config.toml
norm = "rmsnorm"
qk_norm = true
init = "uniform"
optimizer = "adam_variant"
beta2 = 0.98
lr_head = 0.0177
Each number is 50 + 12 x the weight over its row's rms, rounded and kept within 0 to 99. Layers, rows and columns count from 0. The size before them is the row's rms in percent of the matrix's.

# down: layer 6 MLP down (transposed), 384x192, rms 0.0798, rows 171-194, columns 0-95
# gate: layer 6 MLP gate, 384x192, rms 0.119, rows 172-195, columns 0-95
# up: layer 6 MLP up, 384x192, rms 0.12, rows 172-195, columns 0-95
down171 103:47 46 58 42 44 28 34 48 47 50 30 48 46 45 46 31 56 46 45 59 44 18 54 65 68 42 53 50 51 48 53 43 58 47 49 30 46 38 46 44 70 79 46 56 44 51 55 78 63 46 65 67 66 54 55 43 38 55 53 33 64 44 44 64 48 53 34 62 58 46 37 39 40 63 58 47 39 64 65 53 35 51 62 61 42 45 60 43 42 40 59 54 52 54 40 48
gate172 095:55 59 54 57 46 59 48 70 45 57 62 51 38 41 70 60 57 46 57 48 41 36 43 54 54 34 42 51 64 28 58 52 45 38 40 45 49 65 46 52 34 54 52 48 37 47 50 45 71 52 48 54 39 52 77 42 57 32 13 46 69 47 37 58 57 49 61 45 61 40 40 45 71 31 72 49 54 29 51 41 31 46 45 38 66 44 51 51 54 77 66 53 37 42 58 62
up172 094:54 56 50 59 62 65 48 27 62 47 47 49 58 64 56 48 43 60 56 55 44 48 60 34 36 57 61 64 48 64 52 59 47 56 26 49 42 53 37 48 53 43 57 53 46 65 62 60 29 50 42 52 65 78 49 51 52 39 59 33 65 67 38 75 48 53 72 30 50 67 33 15 38 71 72 49 56 43 39 63 36 56 47 62 53 29 29 49 32 52 41 59 48 25 45 45
down172 093:47 53 40 36 48 34 58 53 58 42 47 58 60 52 58 25 48 42 55 54 41 18 36 46 67 54 53 68 60 55 57 49 40 64 69 56 61 48 49 46 58 60 44 54 75 56 60 54 60 57 63 63 27 72 43 71 36 57 68 53 33 37 46 65 54 47 35 51 55 65 61 51 51 56 43 45 68 50 40 51 60 51 75 56 45 54 59 53 48 35 55 33 53 54 61 54
gate173 095:31 46 63 51 37 45 54 38 47 64 62 43 53 64 49 73 64 56 71 44 75 58 48 48 39 37 32 43 37 31 34 43 47 58 73 55 51 51 45 33 34 52 38 60 40 39 59 62 40 48 68 55 51 37 46 40 42 65 62 62 47 40 78 61 70 32 59 53 55 62 44 56 62 34 54 52 41 41 59 31 50 66 37 40 58 41 49 31 34 68 53 28 37 35 42 50
up173 098:51 32 53 61 42 33 56 41 71 62 53 41 54 53 58 42 58 43 42 61 36 45 38 52 48 68 51 58 54 50 50 43 57 56 55 61 59 33 60 44 28 41 52 46 52 60 39 60 57 50 63 39 40 61 44 28 37 51 35 42 43 65 77 50 53 31 61 30 65 52 51 42 52 30 55 42 46 50 59 43 55 61 34 60 53 54 62 47 44 33 58 63 46 39 30 52
down173 092:36 52 52 41 27 47 43 27 60 33 26 38 50 74 61 47 35 59 37 58 40 00 50 62 65 43 44 56 52 59 51 53 32 48 46 47 33 43 56 66 63 57 57 82 46 58 52 66 65 47 63 49 64 73 42 42 52 38 57 41 43 52 51 62 51 62 42 53 53 56 54 35 53 63 57 60 56 30 46 72 33 62 50 39 39 40 31 72 52 51 70 73 58 35 69 64
gate174 095:47 39 58 49 62 56 55 60 21 18 42 63 59 75 49 83 42 47 56 56 49 46 42 56 71 53 74 46 43 61 53 47 54 69 50 73 35 56 60 71 55 59 68 57 60 37 27 59 62 48 09 51 56 43 50 38 34 48 74 46 54 58 46 36 37 44 35 45 58 30 50 47 35 47 47 52 62 32 52 43 36 25 44 61 31 44 63 53 48 42 55 63 62 72 45 43
up174 093:63 51 48 48 33 50 56 35 52 81 46 67 41 49 42 39 50 50 65 59 50 60 37 74 49 43 52 47 65 37 41 68 46 42 56 73 30 44 54 41 37 37 48 70 09 57 52 61 51 60 42 56 48 36 55 26 38 53 38 38 48 44 61 41 59 59 47 50 49 38 39 50 63 63 47 50 44 39 56 30 62 53 53 49 43 46 61 53 54 56 37 60 30 32 60 45
down174 094:38 34 53 27 46 51 28 46 41 53 59 49 45 26 68 40 63 55 69 31 65 48 43 56 60 56 47 58 35 45 75 48 50 40 60 37 54 44 55 49 40 45 51 39 29 37 41 33 52 42 56 42 55 42 69 49 46 47 49 44 56 28 28 47 52 55 60 48 39 24 59 56 62 59 44 60 40 45 56 33 75 45 52 29 42 59 75 55 61 37 47 51 45 71 37 43
gate175 103:65 67 37 41 55 46 20 74 62 47 64 37 50 31 60 44 51 58 63 59 39 42 25 61 46 34 51 49 56 57 58 54 63 72 49 64 60 44 43 39 37 60 84 30 42 40 35 36 36 60 54 48 52 54 46 35 40 46 49 46 23 52 36 63 45 57 48 65 61 61 62 36 32 42 34 58 43 61 53 37 56 27 42 35 44 59 59 61 38 49 42 55 46 47 54 46
up175 106:58 39 59 25 67 53 61 50 47 39 64 51 66 25 52 65 65 60 32 44 50 49 22 54 75 52 46 44 61 64 56 46 54 52 60 39 35 47 50 73 53 50 43 60 47 50 65 32 56 51 65 69 43 39 59 53 56 53 59 56 71 48 44 42 51 42 40 55 48 30 42 49 34 50 79 45 48 62 64 40 29 56 42 17 54 75 43 69 57 47 54 47 44 63 61 50
down175 107:52 38 46 50 46 49 52 52 58 72 52 45 68 58 36 38 46 55 53 68 42 39 47 39 10 47 44 57 62 31 68 46 51 41 44 30 58 53 40 45 55 50 51 64 46 46 69 27 44 47 68 33 40 52 39 38 59 53 39 42 62 48 57 25 55 56 33 44 63 58 55 53 56 66 57 46 61 24 54 61 63 34 35 58 42 76 41 52 53 49 47 55 55 62 26 56
gate176 097:43 63 69 37 49 60 59 39 52 61 65 53 63 50 44 34 29 58 49 35 43 49 42 43 54 35 61 66 79 61 40 51 51 22 39 57 29 38 54 22 49 54 42 49 49 26 45 45 35 46 41 58 51 76 54 39 62 35 49 41 58 44 59 36 41 60 50 46 63 41 49 49 60 52 26 37 67 47 66 66 72 49 55 55 65 61 38 46 36 45 18 60 45 42 33 42
up176 094:53 50 34 54 67 63 72 48 45 43 62 63 23 85 29 64 58 61 49 55 33 59 48 42 65 60 46 53 53 53 27 61 55 54 36 56 44 24 46 68 45 52 34 53 35 58 80 66 47 56 46 45 39 44 27 53 43 64 42 56 45 40 56 63 39 40 64 63 53 42 47 53 47 55 53 45 38 42 61 28 47 57 70 49 50 58 51 78 56 47 43 42 62 43 47 83
down176 097:48 54 64 35 50 61 55 51 57 62 60 32 54 34 49 52 30 71 57 53 64 75 49 61 48 70 39 43 50 55 45 57 56 42 38 71 61 59 64 57 82 31 53 44 78 37 47 59 55 48 55 35 56 47 56 65 63 26 56 64 44 67 46 51 45 52 57 62 56 42 58 64 52 55 30 40 55 36 55 57 59 72 61 13 68 46 32 39 68 50 22 59 50 62 37 43
gate177 101:44 35 55 52 61 22 67 60 59 46 62 56 44 75 55 33 80 45 68 70 48 38 50 43 63 60 47 43 63 65 70 33 57 43 56 62 51 53 49 62 47 32 50 26 63 40 49 42 22 54 34 52 56 54 31 65 45 57 78 43 35 64 49 52 63 32 56 66 40 23 38 53 55 45 34 59 61 65 37 62 61 57 47 51 37 69 50 60 62 41 53 36 58 53 54 44
up177 104:60 57 33 48 38 29 45 65 55 53 28 56 74 42 58 28 69 34 61 34 70 38 43 53 37 44 40 54 37 54 31 64 68 54 44 51 49 41 48 41 64 52 53 58 33 42 29 51 57 72 49 40 58 55 55 78 43 58 43 36 50 53 44 31 63 44 48 31 52 39 58 35 47 55 40 67 52 52 62 62 64 62 48 63 58 52 51 34 58 57 60 78 35 48 72 53
down177 103:40 68 50 39 37 67 50 51 46 40 45 66 57 48 63 24 69 73 38 63 60 62 46 54 48 44 55 70 43 44 48 51 39 26 82 44 73 73 55 43 53 29 55 50 39 81 55 71 56 38 49 44 66 60 48 41 61 49 45 36 58 43 46 51 64 49 50 47 63 38 48 58 59 32 62 69 93 51 37 39 56 28 68 53 47 34 34 48 34 49 45 25 69 42 56 56
gate178 093:49 40 43 43 62 67 56 76 61 46 72 30 31 70 41 50 26 20 58 52 51 62 48 65 48 62 51 61 72 55 20 59 62 32 33 62 41 41 35 49 46 47 52 39 43 33 53 44 69 59 44 53 39 43 51 37 50 52 69 45 45 56 39 51 54 67 57 46 46 38 49 41 64 69 44 53 61 65 51 42 49 31 66 46 73 49 37 39 59 74 56 36 61 41 68 47
up178 099:56 39 64 47 60 77 45 37 65 22 80 48 57 46 51 56 85 30 44 85 46 44 40 38 51 39 38 49 57 77 55 40 24 51 20 44 47 63 61 72 42 55 48 19 63 57 50 55 54 50 34 60 42 45 54 60 36 41 48 49 46 71 42 48 57 47 38 25 73 61 51 46 54 49 41 37 63 68 46 49 66 64 39 51 50 39 54 47 42 45 50 61 56 44 30 42
down178 099:39 39 69 23 41 27 69 37 59 61 47 45 55 68 44 42 56 50 52 68 43 44 44 55 81 65 57 53 55 46 40 34 56 52 64 58 47 47 55 36 58 67 42 54 41 52 41 60 57 41 37 64 49 61 50 43 23 59 56 62 53 37 40 58 41 50 56 42 41 46 56 34 72 33 54 35 40 29 78 60 54 56 42 54 53 53 59 48 79 60 46 29 62 48 31 71
gate179 103:58 59 64 52 52 67 23 54 34 38 40 54 54 40 57 44 53 48 53 59 38 55 45 47 63 33 57 21 31 40 38 60 77 37 45 53 65 54 40 28 48 51 79 61 35 39 34 40 41 57 49 49 62 41 56 37 55 36 45 55 50 73 65 30 56 60 45 52 47 60 73 56 62 34 40 43 47 55 57 25 35 58 44 52 24 50 41 32 58 45 36 28 46 68 19 57
up179 100:59 43 50 71 60 39 66 38 44 72 59 44 47 59 69 49 33 59 63 42 50 44 66 36 34 68 35 34 63 18 59 69 55 35 42 48 58 44 53 48 54 42 68 37 44 59 34 55 27 39 58 49 50 49 55 67 36 40 41 35 61 37 48 40 41 57 62 62 45 66 39 72 58 58 58 40 29 44 42 56 45 44 44 44 84 67 57 32 53 39 47 43 65 45 35 51
down179 100:69 42 61 53 67 63 35 33 45 25 39 63 54 49 48 46 69 59 39 57 64 41 60 56 60 31 61 44 57 65 42 49 70 54 38 46 54 47 70 31 61 38 79 39 49 43 36 54 57 57 64 55 43 57 49 40 59 33 42 56 32 66 41 51 72 56 53 63 19 61 51 63 60 55 49 43 55 60 43 70 61 42 46 19 41 56 44 28 45 43 43 60 37 80 49 41
gate180 099:32 60 56 62 45 57 65 50 32 64 54 49 23 48 51 46 49 69 44 54 52 47 43 32 54 84 50 70 51 48 62 44 46 42 32 59 47 25 58 33 74 43 65 39 41 44 37 42 48 55 70 72 49 48 63 56 04 49 33 42 66 57 53 45 26 66 43 44 55 35 60 58 53 50 61 23 45 42 56 51 55 42 54 48 61 54 47 71 41 58 35 55 39 54 40 41
up180 101:45 69 56 77 55 60 32 74 45 48 52 53 59 68 62 25 44 48 44 37 44 61 51 63 32 51 31 20 41 57 44 71 59 64 36 35 41 61 24 65 37 45 59 39 52 55 40 43 24 47 70 62 45 46 46 81 56 60 41 39 61 40 49 60 51 61 46 32 44 39 61 53 62 42 85 65 67 46 50 52 55 52 43 48 51 58 57 47 53 37 57 47 44 37 42 51
down180 102:49 54 48 57 63 44 63 31 31 41 45 77 50 35 52 38 59 52 63 66 49 78 54 31 46 56 56 43 65 41 64 52 60 52 33 39 51 39 54 61 44 38 55 54 49 46 54 55 61 58 19 37 54 57 43 59 48 60 58 51 61 56 40 56 49 32 57 46 45 61 30 55 55 54 46 18 44 39 52 68 39 67 42 47 34 49 45 53 58 65 49 35 41 40 44 58
gate181 101:45 67 52 46 47 62 21 54 50 43 39 52 36 46 61 61 35 39 56 57 59 43 41 43 70 72 79 49 57 70 54 51 58 50 74 64 48 62 46 80 78 51 65 41 31 46 52 58 38 33 35 50 46 38 62 48 54 21 50 45 40 57 63 40 31 19 51 69 61 52 58 80 53 36 40 62 65 49 43 59 39 41 54 37 41 68 52 41 54 71 40 52 34 32 60 55
up181 106:46 38 46 44 28 33 52 32 43 54 53 64 56 40 37 41 57 51 35 64 49 40 45 59 43 55 49 40 46 72 55 69 53 57 52 55 13 59 57 30 50 48 45 44 46 44 70 68 48 49 64 44 81 48 56 51 55 50 46 48 55 46 51 37 46 41 59 35 54 57 72 34 71 45 35 31 61 51 42 50 62 69 36 44 39 70 54 62 43 75 44 50 64 32 52 15
down181 107:50 38 60 36 70 33 47 60 45 74 52 44 40 52 51 51 58 41 51 52 51 63 44 34 47 49 51 54 69 65 48 50 50 48 27 34 47 73 56 44 48 42 46 42 60 50 37 66 62 72 27 60 31 51 78 49 53 52 25 47 84 49 43 51 62 54 48 50 34 39 40 32 48 43 55 43 50 29 20 35 42 47 43 45 47 49 48 51 59 21 68 60 30 61 48 46
gate182 109:38 58 68 44 48 62 84 43 45 56 37 36 68 37 42 54 35 52 61 42 39 38 31 45 51 36 40 51 48 36 33 38 63 23 28 46 48 47 43 35 52 36 51 57 44 41 47 41 45 32 59 50 59 46 46 39 58 40 53 62 38 38 61 75 63 51 48 57 56 63 53 59 57 32 48 45 65 37 50 36 59 28 55 13 42 49 55 46 65 40 46 43 40 46 48 48
up182 110:29 41 49 72 34 49 53 36 48 53 52 54 55 30 30 30 42 73 57 59 52 62 39 56 54 53 54 50 54 69 52 31 36 40 40 48 36 68 58 60 34 27 47 49 63 42 57 67 58 43 34 45 35 42 63 39 51 48 48 39 52 34 56 61 64 37 59 55 56 50 66 78 55 33 50 54 51 43 45 70 63 37 67 72 49 56 55 54 62 42 44 31 59 43 53 53
down182 109:42 48 57 11 30 32 44 51 55 54 34 39 42 68 35 28 52 29 50 50 35 26 44 62 45 44 61 48 72 68 51 48 43 55 49 53 61 48 58 37 38 42 63 66 53 32 43 63 43 54 50 56 60 51 53 57 58 54 49 39 48 55 39 47 53 53 65 35 32 44 53 46 44 58 58 36 58 45 32 49 70 60 53 45 63 54 43 54 47 22 61 45 56 37 46 92
gate183 098:39 45 18 41 47 53 37 68 81 34 39 62 51 40 58 54 56 50 51 49 70 54 40 59 64 54 41 49 37 80 39 36 43 48 64 70 61 59 43 47 61 69 59 62 59 27 26 32 45 40 50 39 80 36 61 58 71 30 71 47 59 54 66 27 75 42 41 35 70 49 53 46 32 24 63 54 51 52 60 37 65 51 49 33 41 54 46 45 47 52 40 51 43 41 45 59
up183 099:29 62 60 50 63 62 53 50 56 48 32 45 48 52 53 52 55 42 46 35 46 75 48 69 46 57 35 58 80 31 29 27 41 46 45 52 47 87 44 36 66 42 48 35 48 41 64 30 50 41 46 54 48 55 36 47 51 43 46 55 69 49 47 41 40 47 45 52 49 36 50 56 64 63 53 52 53 50 44 35 32 51 61 62 49 57 38 50 36 67 46 47 49 61 64 48
down183 102:45 67 38 64 40 26 50 46 36 38 59 46 42 62 56 55 51 61 47 71 46 60 52 27 82 66 42 44 43 48 45 46 58 33 68 50 36 47 41 48 46 44 54 34 68 52 30 62 26 46 54 51 57 52 45 67 65 36 33 60 40 54 42 47 68 55 60 47 39 46 52 56 26 74 33 36 63 48 67 37 51 52 44 37 37 30 66 31 77 41 67 43 52 58 45 80
gate184 100:68 61 30 43 34 47 48 37 54 43 55 60 52 49 33 66 33 53 83 25 37 41 33 44 52 32 31 31 34 50 55 40 52 47 41 64 62 45 48 50 56 61 55 57 51 52 51 63 42 36 45 50 53 31 59 48 31 57 66 61 58 59 60 36 66 60 62 66 35 43 42 77 34 26 49 61 66 53 51 61 40 50 35 38 40 65 56 45 37 79 46 37 48 45 23 53
up184 109:53 56 41 42 49 41 52 45 42 43 35 46 66 33 45 15 60 64 69 59 61 51 34 38 53 57 58 60 40 34 22 38 63 37 56 40 40 51 47 42 55 38 47 33 53 44 56 47 76 46 46 33 58 60 46 26 58 41 53 69 69 52 54 44 61 39 61 28 49 51 68 27 45 64 62 24 56 39 62 66 62 64 58 51 60 44 49 60 57 51 56 51 54 51 53 38
down184 104:44 65 52 40 41 49 65 50 67 67 46 43 70 32 47 46 51 64 49 46 45 67 59 48 52 40 56 50 60 31 47 57 56 28 44 51 74 47 60 56 61 44 43 59 37 72 29 61 47 63 56 52 47 64 39 40 70 49 58 74 50 57 31 33 37 57 46 40 46 58 59 55 55 54 48 47 58 56 42 57 37 44 44 51 58 37 60 57 37 59 56 74 52 29 55 36
gate185 098:51 56 68 53 14 28 63 52 23 46 57 32 58 52 79 66 59 60 41 45 50 39 35 40 54 52 65 43 35 63 41 58 62 43 58 52 54 34 48 52 54 61 83 55 31 57 70 57 39 65 58 55 43 47 53 32 55 56 29 50 42 22 58 58 42 36 52 47 34 64 48 66 69 48 35 45 51 38 26 64 66 52 44 39 63 53 36 41 38 66 37 54 45 39 60 62
up185 097:37 59 71 58 49 30 58 41 30 41 34 64 60 58 37 41 32 46 56 49 42 55 41 61 52 44 61 46 57 65 53 44 62 38 61 52 36 35 40 47 69 64 48 45 38 53 69 71 65 39 52 41 53 70 37 54 47 71 47 34 70 37 37 62 60 55 71 50 58 44 64 62 58 57 54 32 39 35 69 56 55 43 74 56 56 46 30 56 63 37 42 55 55 53 62 48
down185 101:70 40 33 40 54 61 71 68 42 43 43 55 40 19 44 57 56 43 21 55 32 49 45 52 42 60 65 51 45 62 48 43 29 48 45 55 62 52 52 64 64 55 61 57 55 49 58 40 83 43 62 59 49 55 51 51 23 61 51 38 56 49 49 55 38 56 44 50 39 47 46 58 63 61 24 57 33 41 57 38 53 68 23 43 38 45 53 80 35 42 44 63 58 34 63 42
gate186 102:54 62 31 44 30 58 45 54 59 33 30 48 75 58 52 70 57 34 61 35 44 43 38 63 50 46 44 65 56 58 42 53 60 62 41 31 32 46 38 40 43 58 46 58 45 45 57 50 50 44 35 56 41 54 52 39 51 36 67 38 58 34 46 56 62 63 23 62 58 45 61 28 38 31 59 63 58 72 70 41 25 48 42 47 59 33 09 29 16 24 56 64 56 25 65 68
up186 098:37 86 42 39 62 36 58 58 64 52 48 45 36 57 44 72 37 46 54 67 61 32 35 32 45 41 45 45 54 36 78 49 57 22 50 44 55 72 68 51 53 35 42 55 28 70 64 68 38 60 34 45 65 42 52 52 49 50 55 49 53 65 35 79 39 39 31 63 55 50 66 45 37 30 47 52 54 58 35 49 55 39 49 59 53 29 41 38 46 30 42 54 50 56 46 31
down186 095:48 41 55 60 35 48 56 44 63 47 46 43 62 56 61 48 40 41 41 60 47 52 73 61 49 26 43 60 71 49 26 70 66 72 31 55 63 57 51 48 39 52 70 53 48 55 56 71 55 45 43 71 58 63 56 41 39 39 43 62 52 37 61 44 66 60 51 79 69 39 48 43 65 50 37 48 48 56 23 31 48 49 37 58 47 47 53 44 60 49 83 59 55 36 75 64
gate187 093:51 42 64 37 82 40 69 61 44 67 74 33 71 56 51 53 24 49 45 41 56 52 63 54 65 36 48 49 44 32 52 56 69 45 22 37 42 54 50 50 52 39 37 46 49 46 53 47 57 55 45 50 31 31 74 53 56 71 28 42 64 61 69 35 50 38 44 56 50 45 51 39 56 52 55 51 36 66 63 41 42 56 46 43 34 49 62 34 33 59 60 41 51 35 57 65
up187 098:56 49 58 44 55 49 42 34 46 44 52 63 38 59 56 35 40 61 69 37 46 68 62 40 57 41 38 63 50 46 33 55 46 56 43 77 50 60 59 70 41 74 38 62 51 49 54 32 34 44 43 42 43 58 77 40 30 61 54 65 49 61 40 66 67 73 51 35 40 48 29 46 42 44 43 59 50 30 52 26 43 28 68 47 25 59 62 38 30 50 48 66 28 52 30 44
down187 096:58 56 57 42 69 60 59 46 52 61 47 42 52 47 48 48 60 53 61 29 53 88 45 57 69 51 28 42 60 51 64 58 29 50 46 51 61 73 49 61 68 49 31 66 47 50 48 68 39 37 53 63 51 57 83 48 53 60 50 56 61 53 58 51 50 57 44 38 35 44 56 38 60 50 54 64 42 59 65 63 69 21 60 28 50 58 57 48 38 49 25 57 48 47 51 65
gate188 102:51 61 65 69 40 41 35 51 39 52 57 56 57 28 54 58 62 87 47 52 47 47 58 50 59 32 44 52 48 69 35 47 74 71 25 49 52 42 53 44 55 30 58 55 67 58 57 57 61 43 56 36 39 58 59 62 33 49 57 58 35 59 49 56 45 63 33 54 49 58 40 56 33 37 55 56 69 84 57 57 29 51 44 52 65 34 81 47 53 53 51 46 43 57 47 51
up188 105:46 71 47 80 28 62 63 44 39 36 58 55 52 54 66 57 43 58 34 52 53 45 57 42 50 41 54 56 33 53 32 40 55 54 67 65 53 57 60 58 54 49 72 44 77 43 19 52 45 67 43 33 40 60 37 70 57 49 83 46 76 40 46 23 35 62 56 43 69 50 44 64 34 41 37 59 59 70 43 51 29 43 38 58 64 57 55 52 33 67 53 44 42 52 50 49
down188 103:31 51 56 73 27 54 51 48 69 62 44 75 79 52 48 58 45 45 56 38 54 42 70 45 70 56 51 39 49 66 52 45 50 32 33 54 38 47 54 58 66 66 67 49 33 33 60 52 34 54 72 59 39 39 58 54 72 34 59 68 51 48 64 43 36 55 72 66 52 50 39 52 39 51 60 57 44 61 56 53 46 45 27 64 52 34 53 58 62 63 58 43 33 64 49 41
gate189 094:60 67 63 62 32 54 24 44 42 52 50 41 47 49 54 30 36 35 60 48 25 44 47 49 45 43 61 60 44 65 44 49 38 63 62 67 48 49 67 38 42 44 54 62 47 42 37 58 30 43 43 37 44 47 36 47 73 56 49 62 55 42 56 55 60 55 35 23 56 66 52 50 37 49 49 52 46 70 61 43 56 60 49 56 23 52 41 36 64 56 26 62 32 26 51 43
up189 097:51 48 38 30 62 53 71 56 61 48 49 49 35 30 42 41 64 42 56 80 35 35 45 44 50 47 41 45 51 52 57 50 34 66 47 67 55 36 69 60 42 54 43 49 54 33 65 48 52 37 26 71 59 51 44 49 61 70 45 42 36 40 68 49 60 54 53 51 28 50 32 42 36 47 66 47 35 43 48 64 47 44 32 45 34 63 43 68 35 45 41 50 65 45 70 45
down189 097:52 52 80 34 48 44 32 55 39 60 38 25 54 53 62 69 45 58 61 30 53 15 56 40 34 54 69 59 33 52 45 54 51 44 43 27 35 63 44 44 54 40 39 41 27 60 52 67 40 69 45 52 36 61 68 42 45 41 62 41 50 75 54 35 42 38 43 35 46 45 58 62 64 53 43 61 53 42 45 30 57 61 50 46 65 20 63 20 42 55 59 60 31 47 43 64
gate190 099:49 52 39 52 63 76 52 56 45 63 54 49 53 74 51 45 50 40 46 34 46 59 70 44 59 55 73 46 58 33 57 59 34 70 45 65 58 31 36 38 48 41 50 43 73 27 36 41 63 54 44 54 61 48 56 46 44 63 63 50 49 46 49 59 53 32 45 46 57 48 73 43 62 40 57 72 62 46 57 32 37 47 68 61 66 53 67 67 48 59 40 57 45 62 62 71
up190 101:59 45 34 48 58 56 59 78 64 70 52 51 39 27 66 26 61 39 50 68 56 51 56 75 40 64 55 63 83 65 52 36 44 45 24 34 49 41 66 59 28 38 63 61 75 60 90 55 50 61 46 48 46 44 71 54 63 52 54 50 69 45 53 35 48 55 32 46 45 44 44 56 30 40 36 37 45 44 54 37 64 64 32 37 53 57 34 59 65 64 39 51 49 43 50 54
down190 107:41 41 52 42 45 35 60 62 79 35 38 46 29 63 40 34 41 26 54 50 39 55 42 58 57 52 65 70 55 44 52 61 49 43 48 39 71 46 37 67 40 46 53 48 50 12 39 43 48 61 54 58 25 59 48 40 46 57 68 44 63 58 45 38 46 46 71 51 54 41 56 40 32 65 33 44 49 47 38 52 40 46 50 52 64 38 56 70 47 63 55 53 62 40 20 52
gate191 097:30 72 61 66 38 35 45 34 56 46 74 62 63 46 27 42 39 59 59 63 56 33 31 58 64 68 55 56 40 41 48 66 61 45 67 51 42 38 63 60 70 45 47 61 70 47 45 63 51 55 40 61 52 54 58 31 33 43 70 63 56 32 71 48 45 45 37 38 40 44 50 54 55 35 62 63 45 34 41 53 36 58 46 52 65 41 38 60 64 66 40 62 35 41 54 54
up191 104:54 53 79 46 50 54 46 44 57 42 63 64 44 35 43 49 40 37 39 47 61 67 55 19 24 74 46 50 55 65 33 58 41 61 64 70 45 48 73 51 62 38 35 52 35 54 34 52 66 53 64 56 55 44 27 38 88 55 34 62 42 64 37 64 49 61 52 66 31 42 59 54 19 68 44 56 61 41 44 48 39 55 27 58 55 52 28 52 36 45 45 37 44 54 62 63
down191 102:66 46 53 44 40 63 67 52 44 49 67 26 45 58 35 48 68 39 58 59 45 32 55 44 48 61 48 46 51 45 49 47 55 34 34 63 63 63 67 49 79 46 37 53 44 45 47 43 43 33 63 44 52 49 51 56 53 32 48 68 47 61 68 75 57 72 75 62 54 72 52 47 62 33 43 50 57 62 56 39 47 50 40 53 39 64 62 25 32 44 31 59 46 70 60 50
gate192 095:46 52 45 72 55 66 60 53 44 44 54 61 47 31 50 60 41 50 58 54 48 59 64 40 59 60 41 45 63 66 50 35 57 43 55 60 73 60 42 52 28 62 29 44 60 62 43 64 46 35 63 55 37 45 61 50 65 52 56 45 32 40 49 32 50 56 36 36 66 39 51 48 44 44 45 59 42 34 63 73 50 47 56 75 56 61 36 59 57 26 27 26 64 37 38 63
up192 094:41 47 40 43 48 55 34 50 56 45 32 82 43 84 55 34 39 59 45 59 45 69 61 36 63 77 69 28 50 37 54 43 64 56 80 62 43 49 56 54 64 46 52 42 44 46 49 53 42 55 59 33 60 48 51 55 55 54 66 43 55 43 39 55 47 60 50 33 46 51 29 41 39 56 50 62 50 37 54 52 56 35 49 64 56 29 66 60 63 37 38 33 45 56 64 38
down192 094:64 75 52 54 34 48 34 50 48 42 66 39 40 55 40 61 29 68 64 35 64 12 50 55 25 49 42 61 59 52 64 61 35 22 43 38 32 49 48 57 52 43 68 31 59 44 36 49 60 59 50 37 45 40 41 59 39 42 58 38 37 42 55 49 60 36 46 51 80 29 66 42 53 60 60 52 53 53 64 39 43 51 47 48 67 53 40 38 31 60 50 70 55 32 50 45
gate193 104:44 40 57 58 37 56 44 45 62 46 46 49 47 41 52 76 47 50 75 61 53 38 47 51 54 38 54 51 52 49 44 49 51 60 37 51 43 60 82 37 59 65 65 70 69 47 55 57 52 64 33 42 56 49 52 47 53 62 62 45 41 60 35 57 53 56 46 57 70 39 74 67 44 38 55 47 32 60 54 41 44 41 33 42 33 43 39 48 60 40 60 60 39 54 48 49
up193 098:46 48 38 46 60 25 08 55 81 36 56 44 30 47 44 55 57 45 70 47 42 54 55 85 27 49 41 52 43 44 51 56 51 39 58 57 30 59 51 33 75 47 42 69 36 35 43 74 39 51 47 72 50 55 55 41 49 38 56 31 62 62 53 46 35 51 61 52 48 38 44 55 64 54 52 33 74 47 47 38 47 58 45 64 42 33 48 74 49 32 51 44 56 60 50 55
down193 104:62 60 55 50 67 44 60 60 44 38 45 57 37 37 45 48 44 57 61 41 47 52 50 46 77 31 61 42 46 28 41 63 45 63 26 39 46 57 61 40 31 64 60 58 48 43 56 40 67 47 40 73 40 58 38 42 29 68 58 59 46 48 46 69 55 64 26 40 49 62 48 25 20 30 40 43 52 64 54 40 40 43 46 55 46 56 47 83 32 53 43 71 58 64 68 34
gate194 095:46 54 48 32 38 48 56 68 31 57 55 33 56 37 57 46 55 48 65 55 28 40 64 58 56 36 51 35 65 45 54 31 47 39 43 66 57 60 51 44 30 55 39 79 45 53 61 62 57 68 64 83 66 41 34 32 61 66 63 53 41 61 57 56 46 40 42 32 44 49 52 58 58 49 49 63 48 43 49 65 52 38 45 63 35 55 47 56 88 37 39 42 58 67 36 49
up194 099:51 41 46 54 39 56 48 37 44 63 25 32 53 62 52 37 23 60 66 63 46 50 52 61 72 52 46 52 46 27 48 45 48 57 39 56 58 48 59 59 61 50 51 56 55 53 77 57 36 60 62 28 51 71 48 44 52 50 24 65 70 31 66 55 26 37 65 51 58 69 48 45 82 45 51 39 62 33 40 67 46 46 60 49 42 31 52 45 33 58 45 70 53 47 39 65
down194 102:52 67 49 13 47 59 39 46 37 45 40 48 51 24 55 35 44 65 48 85 39 41 46 56 47 40 59 46 38 65 60 59 56 40 65 72 55 32 57 39 37 58 44 33 58 48 29 41 54 48 49 55 62 26 29 40 48 64 65 52 47 28 45 63 40 61 63 54 71 53 66 63 46 60 59 51 48 64 66 50 69 61 32 47 37 65 61 38 46 56 84 42 32 50 36 31
gate195 099:54 39 41 36 55 59 40 50 39 45 37 50 30 46 57 52 36 21 52 58 35 45 46 63 39 67 61 44 44 44 50 38 59 68 39 51 57 59 34 36 51 68 30 60 61 46 39 31 55 29 51 50 50 55 68 63 39 77 46 47 39 66 89 55 39 35 56 65 58 38 54 28 50 31 39 59 32 49 45 63 40 43 35 40 44 65 68 52 25 46 45 37 47 57 55 77
up195 096:66 50 51 55 22 52 48 61 43 71 40 39 20 53 57 63 50 58 56 45 47 36 68 43 57 61 51 76 22 43 56 72 39 53 50 47 36 36 58 62 53 72 46 56 36 53 32 41 35 63 34 48 41 35 57 60 28 47 68 64 46 60 48 71 53 39 29 43 61 33 46 34 38 52 69 56 48 47 40 43 43 32 50 54 65 45 51 34 74 52 26 68 58 65 38 60